python train.py --n_layer=17 --d_model=128 --n_head=4 --n_kv_head=4 --head_dim=64 --d_mlp=320 --vocab_size=23234 --activation="swiglu" --norm="rmsnorm" --norm_place="pre" --norm_eps=1e-05 --positions="rope" --rope_base=10000.0 --rope_fraction=0.75 --qk_norm=false --attn_scale=0.125 --bias="none" --tie_embeddings=true --parallel_block=true --init="normal" --init_std_qkv=0.0518 --init_std_o=0.0 --init_std_up=0.0518 --init_std_down=0.0 --optimizer="soap_variant" --lr=0.00743 --lr_mult_qkv=0.5 --beta1=0.95 --beta2=0.99 --lr_head=0.0169 --grad_clip=2.0 --warmup_steps=200 --schedule="wsd" --decay_fraction=1.0 --decay_shape="pow" --final_lr_fraction=0.05 --batch_tokens=131072 --seq_len=128 --doc_mask=true --train_tokens=435300000 --steps=3322 --dataset="wikipedia_en"
Each number is 128 + 24 x the weight over its row's rms, rounded and kept within 0 to 255. Layers, rows and columns count from 0. Numbers have three digits each. The size before them is the row's rms in percent of the matrix's.

# layer 13 MLP up, 320x128, rms 0.145, rows 190-226, columns 0-127
095:160102111152161151131140141121110111096117105130131115100150147126129139139139171147139120075130181138140128133200117119120129110100120138133128083070135187149093081139180107094144104123114147129152109107141135113091157129131110111081140107104088087124102139143141105132143176091127115147142138117144133120122129161122145129119144107127083108128118094131075120107145120098131159130163
103:142119121124126108129133132149079094101160155128146109117142094144145126142122125158146142129152106135100135122142149130161108111100142162141146100132098134170144157102117111132141127159133152196133139167126109101137137136122116114122100140113141119101137147099154123116112121091168117157128143102182129160078083161141108092145146188080127113145135136120123123178146170065174148134111
093:129144152135159119128122151144150139062185114110127153108111117148156131151122129092106149162105138175164161081104126133098115103176146125122174075153109111100126164155106129153162145157132091145132121152106093134092141129117127133129139113134140127153169158108129125099130141111096147165124135133113095161129136089120099095142174089103069132130152127139143114120157100125123126119117
109:147159122125104133135131137141102141111111126126158126150145161179067143087141146130097122093135153135096154158135105114126069137111113112166108101107118123099137142121154161148140108092124098122131115153101132155172139124149134144132153104126174135142155126083154134123168136093162171114139151110133089137096101139124078107129161128103104165088157157175141089124137146129121141154145
092:155095128128126062110097125100123130133137114143128105157096155134099113099088140156119116125082074141125101110140103140099099159132124110136141123127137122109137149099110133097149121145112159112118113168137112096160113147120129103186062139148081103113152132124175161128130112138122155116186087155122115110103119094126109083130136122125110164142129170164124133105110144160110118158148
091:136148121157088136170141095161159138134113101098128150092135145120101105110118183158168120082109125120125138116127112109121114111148112118133085114093136100125171120181136129124165174137144108139158113112110133093144127132136135125082124152131138128112132174102117115137090080096102085154127126166133127111141100087133094133101111141115080162139151161162108138149119114122123100087087
096:121139124153133145098135135132114138151078117106145100122146136127138119159124173136092132183110133126079139123130109130109082114151155097145150120084123132076196118143094172178141064111142135120120130096122112139149105102142125155112121117145108168160132091102146136149107128113145093129146141161117108108157110110137105114097138126159120122133179158153108174139146096143147142149149
094:167110107108126118147115174142106105132134139111106132105077111130107123126135121104080158148161091088119100143115095168161141126134103105118118162133150077121093132134154120127129113131086152109136144098158114139078087131149104174151114121137107105092103144118154098143120130122122120123152134142107130113121117094081105151173111137092130141166141128107140094151178177111087104105112
110:083125146131112140162131155117157172127125152172141127188127127099125097167115103157147137144163150135076149139116092170120097126152098151147129114135094146097135090098142127168131142168138109138113148150121124194106118107100110127112082132146176176138115099096122113155116107101158139154109132125161126113079128132173133145145098110120138108127127139128131108084128099112146142128127
097:151116217122077107133159154145145104180112152125152157123126101148117133151119142130157147118130158092108140104132135121105138092144138137109142101126141168147113119153130144106130155116092142126089153128111164163137114118130154163126134087138108139136121143162162175165095148088125078136113087136102111115114107090097135117115111116127150120139116059143137179111138126136128115130133
093:151171178126123161092146084111125143155149122100124118120133102119121103105131100136088162119093114109132147095181128097127151175079083132155140103144096157148124154150161147108113130128132132113107136161136093115115137079130145139134109135124143122165095143174125095114114119096108179149118135123140141178132142155193116146103161152108157114137147115119114144123133150138108117125085
094:167128131130116105148138120126157124161159134105140166098149091172147112135075129162137119172141145156120119110147158144100136134120101126115094129134113105101143098156099052165098085112117115144169105143105127113108116127124101108154114132141081119158139115116121126152142081093129109145132126164134133124141136119073171104126136133161169153122120134172169157133115123106117135178108
104:136077109136148147076099113123171150123143105132124145061145130125124146123114124147099120148141113116131139139115139139076138122130118104137133125109135109113140129167162116095139109145130130118099155109102140119138103139123131196120162153147147154130123178117152114129140123096127116109124134107099079105125116176165107137152164150072115142155139198175090167124110101117128140099107
101:098112118165150103145119105091138113138138092120108121149134099143130151136124145112119148114168160093071127134132099091144142167148086122139110111156168106148113125075156150145102155116144106133159125136071133100173155116086157116124138162117110133112115121124126148128149109128128081116183134118170139157136113109085079151104114136133086119126092162150123156127165094142118107122125
096:148118188176135146092152086131117141147118171119143178145147132150135124103146185180145123148137155155170150134086186135167104114113160121108116163167179176124144116154112116133108114152133132119131129101118103154110117111156103127146109125130126097110150139138146114105130130089145116163130131148149141117187137141165162096120119137158142121126111103126123134128159132093151139143146
100:132113141144092095121133116127099120140135162095175119115092171142095116087157132137143134129130103127128107157088084136104194113136164103129187135116105129109164115103080134163143108126113120156123083141171121154096103123127115097134118124123130109111077103109143114114130147195143124137130095121129107142135161149103139144129114087120123124112091118130140104086074123146123133147102
105:103180130141113146107113131147185126099170159154122149105143101127113136151084117138125082150091109136118140108124171110112117124133104170135081112144117131125158118095128128126104122123150095150152123123136135109168121099084127093126138119179130129154109136146108112129169139108059153107145116151136130099168147095091101129153130165137178112168145169117127138141147139118113098116094
106:137157147159125107105161127126117182083147106081130110091103130128176143129105093102191078135151122157147163108119122097102129157145115097130136160112108104113168155124133150145123131170100109128147142153102132130092130112151173135109104144163135150127090117123131091146138166160124124130100128155144170111101105119125151150077121107118168118131123089125098122114110145146122113127089
107:147139155121130184103088123106117127168101077138143097136087131106146144148141139152151152140091130128139164127152130124102131115148161106114107174139148169123149105142115124161128135131089140133142123161194135117154113155121103095163172110119144093157123161113121127142086156139129099108108147123099138150160118151164141119080121161129132135167115180169100116091134101132115140128108
110:143144145110095108094122170124125098143125113138078130141125103140128111172171190092136145109116136161155155110180157167143131129135077116172100128105162108143131119113137120090151125086120153138133119119110150129125132098111102130153077114109109120098157115118124162128171096141163130146145134162118173090148121131106142106121135074090112155117139136176127144113123099110151120136133
095:101099144081146138116120092147129118130133137164153123146177107126137156147154128100112114131111148136152169107162131124142114115101089128115107143128108166101111095100084168094140102158168124117121138113090132123112105141128106125114141067117100134085119101061110141070092151133087160146168125153138135133112110128146121097095113106152135128152143105113132183143131132152102144150134
096:111174092101148113137128123077162100119152145111142160127139117154115134136104128134141138126150149138145116151131103083158161138131064146183164118097140107134138161133158115145140126145123101133146158103168108182167155081112114168151109126138191148148102103191169138111144126128146129136131099147123103142106132127128149157100120143119132121138134088146120123134123136147105167161152
104:118129117098109104102104155139139156121134133063109144106086104143157151173105166126129136131164077137149116121082134117099116141147096163140117128116123111164133156154118184104154159105127117182097104153121162131176137161106115164135118122125099085129129086134117123147113142154126133123167132105145168117134120125122109163129117135102131121114104158103099126143077122146135117179102
101:147107116135096125139121133118096150095103140084092099151158115158108118150121127148104152139092123096151155092140106146136135158106171174126120106140133110112127116109116090150118103120100118138117145114122120095153094137137132147100141126150123131129155129125102111094152139099102173191153161158127097124131115128102160087117106152179106130119085082135142111143139145071135073164165
105:118148075160123106100130123121067171150112149131125095186129124125181160134154100095131128108122102162140113125118117165101118095146142106117127117156096197118149118130098128119117130111138147115161132124144138149111101188097135151114151160124133126144126119140155160150156120109124136112128112141119110159137110165111114137097134127143137177132133167125136122068110120092166091140088
098:125129149124107125121083135116130123153159125148120130127166130175152176151147134112125106138161158151086107120116113139173144127141108138135114103153104139158114150122166086090081124164168113160170124097108133103127158130092144116143157119099173102136127132133108123102145137138120138080117114122094169170067109124111129112133148116132138155146108132087133157183090153123093144157121
100:150130126153140096124146131097089094114128121111132144122107127117116135110138107142143104154148096073113135120117104116141093153133121176108135124110124148125143142145161168127140185136113109156083071124129102132178106110122119114125126186138126120132098163176152106157108112056152160108141170110180120100121144125107123141139087090106115093101142146126138125139116106164151138125152
093:114134115142122116146133110137134118181097108142137156139120130090100102132104111117107137153122116112136127097061118106143135152129131190141069137139136108066101154132103146153156144122136092140159125121114098082139129088145133098126098141127114119141139180139149093148103090113117120154144122128118114120123144085230135137124151146150103139129140150125096132131127154144167127119119
099:154137107154151098161160127159128159107123126115116159091137149114135124109136132073131143105119142113146137121123096124062077135105079163125098114134133106125062110134115119146116145097107098154099122112163126107131155126126121179090116093102140144135103109130096135115117107139089080144129147106127091176120140096128111113139111100137119094151136099151139111116096120059125134147134
107:142105152117136122116177165105094147158151123159096109110129095135187128134138146092155121117118138118109131120165144137110134126159124118179160120127123123102121105145119081093123144061128128161105110119086145116174130109140129145155111126092136105117099120089165112136116100106137115162104114152165131134147094138121089145131088172087144137177110151091167130134109112148143130103103
095:154113111115118101098109129127168093156114135130149094143140124122167107175150134143120133151121107095141162123122136132145069062087143164135123116136117150124076140108137114093137081120118124091154105130102160156107155144166101117128145114085115108139111145112155152108098114129163129109119121129100141185147140129115075130071092157132122130136148112131143089095135112112133159108109
102:108101152122095125149102124185138148158115125121125147122143146133183152092103125164098116095112157120138151108154148125089128083126092157105189147091171079126172132137125169124127112143132106104109154142144136149144133158127135095107121098131113170161120118163119153113163167128112135083138121112155097117113165153159113099108100132100140137165121139135135132128127175101098118121128
099:135121129176109165162115134182110140144123135106105100124122125141116124108090117101113110129160142115116131086097131101101150131141135101093131156104128098134132128128117101089115142118156150121121131169138096179140137135084139124160190117152177164158174139114120151103093078102161159106141117114146109168149130124113126102116111076081120121109168090132153134132135108123114106125098
093:149095167172134133098158077167068119110104138158158115050117140131150138135071088137096129113120115111126108110115111121140125127134129125099135101099109125122133161144128134163185112120121092146145149143168146155129102114135097137157138142173149098155178130111163139139167133137148144112124134141160108119133154099095123104133138126108112145161140140131098166113136145117128101118092
105:120129153134138131123149122137096089124120138104163126130120145172143126128125145130115137108144107107099093088134161076109115116171097105117151115156153127085151123104147120120117134129105137123100115201169112116141118152114133138122150124124083135117144176086121162176122129116077078115099120175150153142143114131124076139131162164107086136140141125124136120116132121127111196146093
102:110139096130147108108110138128091144105116113153120111141170084113126131164112123113096136175164154177156115171138121107121128139119175144131147071119119102145111148116100153129108083161151154137107136088156164160147104097174142140099095114105155136123185125122117152125142105138144114155107093112133106125122149131156124146136117125129141080145081129135110113163089092091150141129157
102:076139125123130137172125126145081127114095079104152130164086142146118133142133123158115142122125136166146155084123151078133116126103164124142151130117131155159150163120136159132156132085150124110074092137117109135137148100138148122080083129118130106103182134140137120113099177133128159087190152125144118103148096139104141116126132131160103096137126115102114140120162091136117160148106
# layer 13 MLP down (transposed), 320x128, rms 0.127, rows 190-225, columns 0-127
100:148109129159129141118140122136113143132109144106083107144108171140101154104162130133123128115147134131089094164117120122100100137202130134131157153085146144101119113190147142105109133098145165110160135109179099137122126126093110134125064145113129137121118114115137125084133111112120149151115097111131135134080113122093116120127128116143139066135169112082154103077154142089146122145111
106:087160109134150135115126105091124128141134120126096108128174150076133082108128103105104125104150139122107121123147144099187156141119104104117145142115136124131078153093078119167100077173171158141091115159113115134082107107119114183147126140177150103150111119142144181070134152129132152109122151140145128104144160108142107163123128107132117133116142141128135134116120125111108147145139
084:125133074120114135094151117127133113153104120132141137121108115149104123148110146147143144085155105115125108140143086170185150158127105118133099108137162126098142163131123124157112078073139143182152125073118098093136148081124119158133126124128160131131135158136127119153132104146144078122126138106164114162115121114103162154169099142122133187158138097118108159100123158137107102155122
104:128133111143106120103119149121065094118119108117138141136129110079180124120099131118178116142114135131118104089159137131106166110162151084143149168122122148128113116151137110150131149147134134053157161124161161138129138187134083148128112144161127125139106158115114106118067074122105145114115139098159108133131126121135114132130119075134119145135094156112170117130158120101117163126145
089:107178116134145125082144185102106131135136149110168139132133149165132112112144123126110142140162116136131113141126203112190123127123148113108079159135119109150151150154116124090128133133152129155126155152129149142125130113125144171106172129112129121134109103149095115102083101161162124141105126130116125110109124148124126147091104142114099117076128092114139087161149099127061090154134
101:096125114099161119155119149157137109104154121127100125154122124174095144154130141153134151118164169151085142153167082097158146139151109104161133147157117172146132112145129120136104088102154143123136165100114115121107130129158106152132133117153052171125071110150154128153130148118152164138116108166136139114161136135179157096138123125123139119113096134139089122124180122133158115120120
103:125142102158109102139186124140112098129144152110129139133158117133069113145125163169102121125132110127127146121154120100116124107148136125126139127142113143127080111069112078141160118124124178106116111147121113102105190175094138122085157106173135117117123118071097122133102123141141153130155149179144140156105098146151110157122126113174115136110135119102144071126137146124102132160116
086:133091093155133122115156127110157173112085103085120143100151145168116141165121150181160123154169160137120135082111100165167131114139127119119124086136123163126148135153134105127108136153139146170155105150115138091196144108145140139155123155102127132105135130140137136104150112105154138146107180136112129157146122127170120141131094133161090151132134154098130117124147128116126182179130
106:152127109131141132138131113157114132111079138109098147138124143155111119119139116124130134120112139093153101143149180173128142099113153138168171104114131101150153154140130123117119100080133089115120103096106126153117104093132136132134140106151198132113138117082137164151108110139154140127122159131149110143148145145208121136127132162070125101090139117126150106145161169165074124153124
099:116092105143146110099141137174120164106119119151148106068167144148148158139151101119146124096129112157123105147122158105150141118150100131150144146111123138096154130102099095114146166126115117133170120146141139107110122130106081139164148117137148119143115141145145116145111135118142180144141114169093110187134165104103184107118135161171094077108092107107114112155123138130095117163155
096:094141102127104135170119094160149116090105108137128144152087108088151140081123147098137120125114166133121148153118142083157158144180132131134162109126123119131091080108135142092143128101089153149153099122126142113153124139135132176150147147124136093121112171090139174149125129121110087151143176127124145156104160126140141090111073107114156111105165152113116119120143116115132116157089
090:133131123128133108121137167097107147120092133124087129142101145147127140087162152120119155138124159122135158100133132130124162121147123108099116140097123174121111119114090133132180088146110182104113141100115123132074112143141117112098141172133124126140124141129133161143138150198121141104167123082093128122098117130102163117099112093127120122149169140151175147178098117181174114131128
100:128170148180106153137137165105160117113112155093166138139106104123108140097125149159120124080148109098064141151145136114102115140155130128143130091151121169125101153141139113143148136159145110128153156119097070131080159138101144144115126123143093109152131106158148150132138123186085126137100140124108114087094145148133156161136130169159130119136140124116136144104142129105151089128075
095:109131149108098118137147113133099138089142113124121147164120125069152111119095119126129097117139099116096122111158126196149151108135118124105141116152127127129163128134086156123134119152117113125113178124118119155098119157152137101136112149150095174097112122136077097098113092114082128141132115138130138156156126120138079118108154152124089073121087100074128147095155104093134121144081
090:116122105079145122146144116138085127155161107124127135118153147117109114096114131132106153147139136098097135110126094127122152096126146175126117101135117102089097141151145102133130163131149174166130127136139134086186156089142096157091110184182112144156120142143124125162136120144087155159146140164153149127125140090128112131136123110146161158109171133099110145155093185131101113135152
112:139163112103148123143135117145160112103149115120119158147157111136099124149088116120168112095133126149116120161095169147085091131177158183138154150153123116107092120113131169118133096133090067148117169116130133137178135092152151088089114124111156117120139111157178113123121124135073156108165124112112143150137128120094092139131137123107099126122158136159114097122114141098153111124134
101:118162134108100134161150133139209096133129133130106141120096122111099115109105084128118135131141151154127142157113147105153113109154137114101093174156118104105101102122112096107131134119133112184131150142128122138148115091136145157103123095119141151118125157157137134175133100057122094124124167172114110148153136091102087079153141127152137118086162133130114111137136154099168115124129
103:122114131135118114133115131179084132125111155158136148107099115086092130154081161120121144088093105155135169174121109179119119129118123122123132111143118156161148133110129115130176098153134112100148120108185121092146113138149115088140145109117125142111105164147099114149142150148102127108114090116146142105153073106122138125151170169113101102080163135144119124153131118114113079086139
103:133125104128156124102145162108073112143139121128179118087110163099122100132162139138086150119119112123114138092151134127099096132117176111115150133181147123111160147126143142116125137169121139079104104144140129137108125115110105104100130171134119148140146102062149137166165133134166082084089134111090111157112105154140128080102113099129137155145148162131127101124133142145122171129131
100:098135097120105123170144106116122122147156102152118141122109058133111103120106165100090079134119144155115119143142121147127110098114113163118149155141098121139122134146123180061149085121120107098122112119113150151079137117152126150094126129121123136144109117119110135111114123118095077129132141079172099142095137114112112126096131094105127158137125107134108130120116220126159130111135
094:132132154135143137128132120138183071145117109133099088089164102145131103159132105135147146134110102112128132142117156148110085110129151118110091156134116108096163144128130105128143135145118133104159152141188119149101143141132156104170120146136147122129118118164111104130144133155147117107122112102124123121115128148188142132137120183143132173151124169109106168090162176126087101095067
096:116148149124176132097117117066114091109118128108147106134146092172149125163157113143116142118145125075151097130162121137161106155107119158105151137187162135094118123102106109122125098129074170128087101134143156148074131106151145166130108120111144119181102108144099118152133137164148150128135140104133127126117138144149162129154130135115116102106111134157107155129121110134148081094162
099:110162096167122175140175128123124130126110158089107089133095142123124117136123148100117116153196096150092115130126136161118157119120097115120135144147109134151103102124077077165126111164108107149110123155136116107155178138133119120118140087139133147161121124122158141144168093084135103105087140110108145156125111112123097102146113164138102166178110161129106098140113126166146136128125
101:123114116098125093092112097107120139157174141180076133116104103136143147130111123132094092137118112146110150149099102203189147107122128120149140163127154136151145123138136134094139089122138104179106150131108114095129135159116158103111114146139092136120112138143153181163164139146135125082128126143181151150143125147140144145128138129104157154135193151107141121122111107111139130124121
102:168077104153127107127119148117154125133124113148181062160128122123125158117181162116126090135176119159138130163120124163104138076154097145132146156131146150143140105138150121120147112137108162128127167104131151157107141123113088174090066130142104119117123101135125157168142122153128144112129162107168076125147107114143152099118136107144132120112128134159123145098121118163101122127159
094:163151177132154140111096157151137118109110137154121137136130130088172122123111134137158121096114086156105124120136181096104079127122110118143147124107131153134171149102083137144157131103146125105144146195115122101093111077141107152121161148134126105122141125120104152105096091090140093105128128144137111092163123121169161111149173129092126154114143121117131125124092108102095093131095
100:131110157122162128203142155123163137146099116131101141089156106116110120144127125136102143086132126144127179126151106104099173119156150163148095130127118134144127097120131091140152083119155146110128105144133144120087141154130100165112119118104116099129137137111122140154122169155089077156094098161136150147149123100194153140129144131140127072148121118135114143132103172129119157154154
094:143159173138125160131112134137103139138149120108145080170180111132128152115150112190091106100125064132142118110113161113155109106085135128096127113090138110135168131107134126159148108126149142136166122146113127106167119106132118109103094103146176110127130145154138165159137149154115121155081102091153140124203094126159124132119144103132117152113145125146118144123138157111138162118140
101:121103129142146103152122144118100109162113092143079141168106122110122097129104172106127117170108143144121122099131118148084123118090096144115093134176134109132125131118147124114095145123082126102142104126075142138113075129124130134167098115142168154133055108151143113143072106164143081159090139103106118101151125120123126134169127104113121136121133141149079104139160143122106122123130
105:135128122164132155158152126143112152181134135178142157137088111147087159110116108147091167140151140119122070141149089179116124117158178099169170151125120130111093134128146153150153144130131124125120115147140145155152151131136140104128085097116139108139139121106155137140106120120109137173097132127111119106104109126059151119128127161125111150089148090094126143154156173144125140092114
100:108099116119167124157171087131166107132126137093100122137113104133173111155151120143136150076144138107124119098128171138179115139113138147151131133170140106092120150179176150110131157174119121157114116122108131106153138107123100138099119138144113079120112169110103126126160096112149138127129127091163130142166165159107135083108139137155133097082105131174154145150152108109144127139109
098:132100124082089107145129129126110077125180107085117079109132106091119150132123119105106146174120103096164113111160139149116108144135124145149145150120122108183142135128113123141104115130155142110143140083109153118150167121144109141109103120122142087141130116153149082127160159096134132114197148113124113092126131099096108131146094081172123106104102142133101132147114145149084120153150
085:133134167152092135100159133116117124127126117199135121116113131114166125110134132116128123114083106117096141163128141140173101105112151139153094114150108138152104147113110136127152143089104150232110128141117124146177099096115120181115113100139085092133141134147108127168100108161124120084120097139122135111141136135148099163157138155126109104121096130134132148126128157131098155137152
087:122092096143111149159134069108123140105130179138128118181122157091143128122126134154178134079131139113150137098159126157095125124137067111115078123099157127100159115134121113125152130136110132180104158130108138106129131140098130102093116094123099143129109133137135123097113144117094168108082154096107116127175112146119154105123112115128126084158094107128110112127125146118123162132185
107:149151140130082099150134139122138104152095155104118149138161151094152139171148098147117144153124120088115144127135195129107140145119128125135095106128096103114156105107081119125127120143130137080162087142108115113114151111086181146115121108116173136140097166129086150142169119102115130150160115134149122109102107174103102120088145166098106168093136157118152116146141145136119133104098
097:143149095117116142139137150155106132145131128113157170125104130119178142128139140132097102111117115115115127113139077110137092124152077172136097096100126128122147153115160152162109127071091140146164125106107127094109150121105099167098109135130136147103118148070088122104111166137160102113119114120058109153120114203127080146127133144120104126125141146115143126109131144138158117111142
# layer 13 MLP gate, 320x128, rms 0.137, rows 191-226, columns 0-127
104:122083067142138115131138128156078096138138105115126114158164161144159118125122148141145142127143124115110108091093152145112117066066121163117127101145126124147132127135134082081133112157115139118125131133173152108130169111127100117139155126105148128140138168096130126149138143104124081090165106113120171113106153129162114130114099141151176166137122174121141121148136164106116091106146
088:124133126108114094163096108102131131131130108098142116126168112153156108117097131135197102131119107143147112128098141142123120130153097166082112109130106101148189135112123082150132108130125122162105142100086125106130140082154124127116150145116125143140091128128090109114125083104058085105140179133088115128161130098158126145146126144146109149126125139080119134081145142145136109094111
097:144125156115106152104129118123111085118101126140112138170143169128163119116092134111110143172176116119165114100133151153134122116124101101103175150167130111108158108112135106119120113136080138111119167109158147152134120130119129166168114121137089102156078124126136102125075135152102114103178151146104116129109158110107097148081115129116077149118135126102074120160143159158120139144102
092:149109160149125136108143126145082109093116110133090099126121136103124131092109124118102125130105101104110090132115144119116127110156119144133104101153127118047107112139128125140188168109201066159073136138119105134155101090113127123151131186135132117134144119114162130162093144118117150119158124149109137114110144141140127162113171144151144135121145190137134111108111115125133119102128
096:118139112112106113138144121147111155133121114177116091131173093097164125124125101120098120097151156142123113149125149141132105127138119140101101084102120115092117137087147114100109123103092154131182163162129123116146087114154110081169148151123139080141147116137133123149100113133117123113155119100134163135130102137114130146086140173154102180172118208136092130122127122137104143097117
102:121147145126152124097108161161120153134112130108148101104101157164093105119116131136088120148140151135126111133103113093127117137111157133156158142163128171194137134121138141154115100107132128086115134111125161119114169141129211125176132122180114132149134099121164119137118080135107129122129142129136124124111125115172128178091096116091090112143131127154103165115108127168166093131112
097:133102101136124142136085174128131115135142108149121181110150146094137133168125124154172179125150087130166088094160167149145153131129146148114126109097103154128104087113127114139084176097138105147118125121086093139135135104131124163136164110135115082128135157170108130164099123132088132132160145068105102126148136165106127104132106127135089156124125125118106140158144141106105116119144
103:115175135141125157164143136098141132116095105113084107130136131162125166136117127098117125132112136128107131116152112129096140154112118139100121110157103104140156186145146140181119080140109122153148066156150111099165160082118149144134158112113075147126121113169149080095158107142126169127163133108120147116120161116110139134084107153150128123121116146143138107099106184134118115166139
101:121162085113119163181095116146134087134146136106140120140108140119130100164090151133103109150105133139104147111149146086160122118104122106087110133158156138168112141140169162098103122112129123130163094066131107149120175097158145103114124137131098099135138109150098112135150114115142168112145140134137056128099145145085124186145113121112128131128112148164115126109135132104091156142113
095:088113108112148128121130151104120157126118150136126114134138138094165135121148180127147178089149151118113132155115132134089084129096091148121135111120114117130123158136122130130162083162098140175093104095151141137141118131185153130115144087120157143121157051140111096194154139117112123122136130123117132125124106100132101111111091124170133140169127135130169150114124166136168095132142
093:142109116136094116116123148126103142082144116135111134137134150155137064120162150099091160092126155141171125119121104168116134137137147165124093150149122118129127106129119124109144117096118145135161128093093133105140119156127060120128162150125133127105137126116110146092110172176156130094159142101118157063130122147131166103157085093130150149135127113151140183124122167163151146103138
100:126157098128134073110137116142120119167079154140122166121151134063170132104137120132102096102062139111092152079139123144123099151126087117081118125138129106135130164087144103124147131091135144107128149134149114145150075121114140150127129136128118109142139118109176132115120121142143124160144158114104150121089120150135083157116144091151149125111120175101116159100113160153123136165108
098:152132089156135130136108134079127140093117118121112100154130131118112126160141118148094161111152111093104142127144130119112084149103130135119135161164150145131169167126149068150145139132122075127134106114103078160115124157147172144115143075105103134135104090139163127076123151113087110117110149139087100105126108131129104137136107169141110127080135137161177102088122118132157136136116
104:154151133146162173090132133094105116127116117112100102136144137105142115144119113107127139085135114105155154121174123165166154156088091165125133094106117104161103187151138094165139125131128071151172142114114142117103156124134121147142108106166100093166138142141141094107114122144126133124150147132093082127130128129090109136121131130122099127119160110107112120127178157090106100087095
099:111150117141150120166104151139140106143180150121133119105096123138136117194101118121145129107131118090144130126172125113138074094142094109117144110133133126141144102136134100141058130117125088090113142104118115142159119129106149080116114102129108168164125146150104140088107108109098104129139129104128145116150114091148114069077118159126145100115189101147126153101155129132159147107114
111:112134109173158133123104133190185133085149109128093144142096098143119117149132143145151150149125130098098156136126106129162102147125139152100102148150087107161155120137168135101145137122177115183152132093155167143165110140110156128146166108111111120151131113180137139093101148115134161120160098118152135119126119135108124134157117141144160129143132133083096182143123140140105089141116
114:119133102161137104108130119092136123141142131118127122173114135157170123122121109143145153142122123159139092140093113112107117131096150088146167132148149160145117087162132102104154139140125079065145159112121094167203121155137131159148136148115156145096112136183140114114128130109130113146136108159148185107089111127111103094133139125108159114180152110146142112143140129113172119159121
099:092146094098141143139138073089137131101140139152139136110123110141143174127113139095147118134162144129111088110140170092146108127116121158122071103126128151083115149129133089090130131122184086125091148098087101103128158098173123159112121130114122105166107133158123110147075129108107139129126129079137096102105149129122124135120135112143097150118111100136091137105089142136112107103168
100:113138142066146136145113145117120128128152106088137109117104151151161106074119122116119179100155160108127134105136091165124085130141143081156192132156169150144103120108137072157127110088143102174098140120114090138171122114129151141121175133137104144117124103164137085145137098126146119140110139123139138111130140126127108139103076148173153131100138145132125134130156135150124130110160
100:153102096131141107130110113167182138087094155101131147146123130190128127146122149151165161158143103111150107134092044125117108126114121140105141134167121114140112155138154097119095141080130090082123150125158155149189132092106113140115128121141089130125096122128147134155125162112164111130166146134119121177124132108132116120120158095121130164112118124152135131109107116114114092138110
096:165105144129096099133133131135131139158152127117131104131134136125150143116116146115113118094145175080128131126128108153176120131098151143119102151137099163106145130132138140129113086146153094115097094086058142115104095139101134162082144144109171143114156120163148164170129096153118090153116084133121166091141145131113141145160153110132111107107154133160095171163104102129120118128091
100:139139092111128106071092135130099122099154141099118122117115136140125084105099127115118152105109135106164119129099122153073097145110108158117155078124116117161119114109099088122120096090095094135122161156120146154106179147133185133114133099155132160178130086083136098148142146126126097149158172164130143131147160109126137139123121172114108092137122129157135120147128153126123153154124
093:087140097147119138113150118091121166122126088139159104108128091151134183151118085135134127109160104123075076111118099108115127164106135133142179111136134154140140142147122111129110143137097117098126171151111103108165106130138163179140135149131150165112102103151152153109137121157095129122147152177133112108101120120102176149150125148146155139113127129168126124154070152147152116095128
105:131116099171110078122114075115100162164087175169195096138126129133158144083136162097120122095110102125148083124131157108140106086133130099137098135139141146135133126126133142118080089093118151118107113082130127121165098159116120107128147132163143122118125161158136107158138175111125129159123108176146122122140120121137125128126118145160113158113137136176120095088138143120127107127136
101:095128113135123120135096102099110156124161131137142103144142180111100156104122112131106128131166114148164107149165092150151142117126125130127092132191123160103094167108161124120114090110161170102094171115112111150108126133171140073154119115163168133102117146152135135082128138119129150141103134111138163111116095141127100159150132125072123080174117142122113108142129099142118145138148
103:165109143125186139118144099122095165141103130114098134124149102156173109129142128097157127103084148112145092111097112132120114135151140140138144128108104111096139121082155133145127117075148060136151102147146096116107107129114133090141093135130131159102112133192143117125105102105130109125134151155155091105120106084143147108120124124135169152111119143118177141157072141096115097128123
106:109105083143136122103163135091108123154149142150133172094124141115136113145149114060139137180142130149136124123117128117163124120131145139141125118131155123115093097143120128168133145118134125104087103127155142162099093140125111160161158162166113146107142138095086082149077161120139092088176150160097138083118141163127129122151161153135142121172097109114113109140115154095137105130141
096:118115128152120124127089102077099137125158123087121064145121125121155090140161142132132106126162141160129137177129158151139122119127185112105143116123144112173134120157111132093109123126161134129121161131123128135137151169139127107127146111117136126099146147088191170093112154145150124112167123090117116159131155128120139126104162126126110099126110162179109192141118096124106074118133
103:133125134131105098176145122139171125128101072103121152153137150129150110118123136146149142123156140180086131110127092132138125148115121081103179163163154140125138142188090135113110092090099109096142126132121140119144145106135165128141148170101181155121101125155120136108120123107123143089125127159151136161127126149113120103104118109133149119132157131116135151116099088125133041133101
101:145138158144142142116137090095158134137132156101143136129091153088143156141171138130163138136112125134142135099164116144162059129079132164109135081154128113093149093116112114077122120152104122134118112135106157144099163109124130126141172138138081151101145124117100141100102100143124155129100141128125158100101152157091103121088161194143172128132123106131115148143130117097144129159123
103:169148111150144108099119136161119109148106137145154140127138155106078097155157149130140139150150131180154090127164132149140106083131123160085145088138110121155156133140110106141162155134132121139154127135124145101126111106126108098150112167171164140164135127117171148092147172160123139129162169178120120108163138115104130123094133120157079140100123162168133115086121170122116143136135
100:132121094128124126164156138134144125142167137163090078112146108142122169143128111114127131079126145096113156134130131124166102137134145137077140163085133055158144144131124107148153109105147104172083170098145139138109122162113150133148148133131165130144127146096157131145134110166134142104140158112158129188134081132100117183113143132137122146148152108162120117121155123129089105147125
097:108126139130120120127150169186106121119143099141143105111099141150105082108131122137049085145151085117137100152171113128160176115093163120125147130153145116143103125089103116105125115135115097182140099139120147085101122093179153119109159093137137130145133146116113132110161102094138146119133111095147134152115171157098164119118120136111140087131152136132129132093165102118130127125110
103:125140093132129124084134146194117125111133097129130084135140152116165090090135165101117148152139117150129124095109171128108112140123159123128125115157097138098093136095100112149129087115132084133117097125098137142112127135141159155107113127087155114160105067128149090166149117153139103169116131135138140168110112092088111162121185127105121095100142158159137131146116162147137134116141
102:140116149187157134132144109157119126108150142096141153123135166161142113138150122155138132090114082132109134133131084177158146155107089122131140156127158110121154093112129096169135135088099119141124080155121094096139138161098150104099145153120148080157110163164164127126136165110093090102126155149119132131118129154066121073152145146114118137113136113161137136129126146129118143159117
102:153131133153139122107106126149145118155128160138082093134159141095106106148122177165114144162158096133109130118153120125120111166125166078119134100134141142137142126091123136114116097128158110099119118107099127078148158095142109120134193133109148115159130085118116145106128139137091134166108128120097144091153138145174155109105159094111105136122165096143077144073103132162131119108116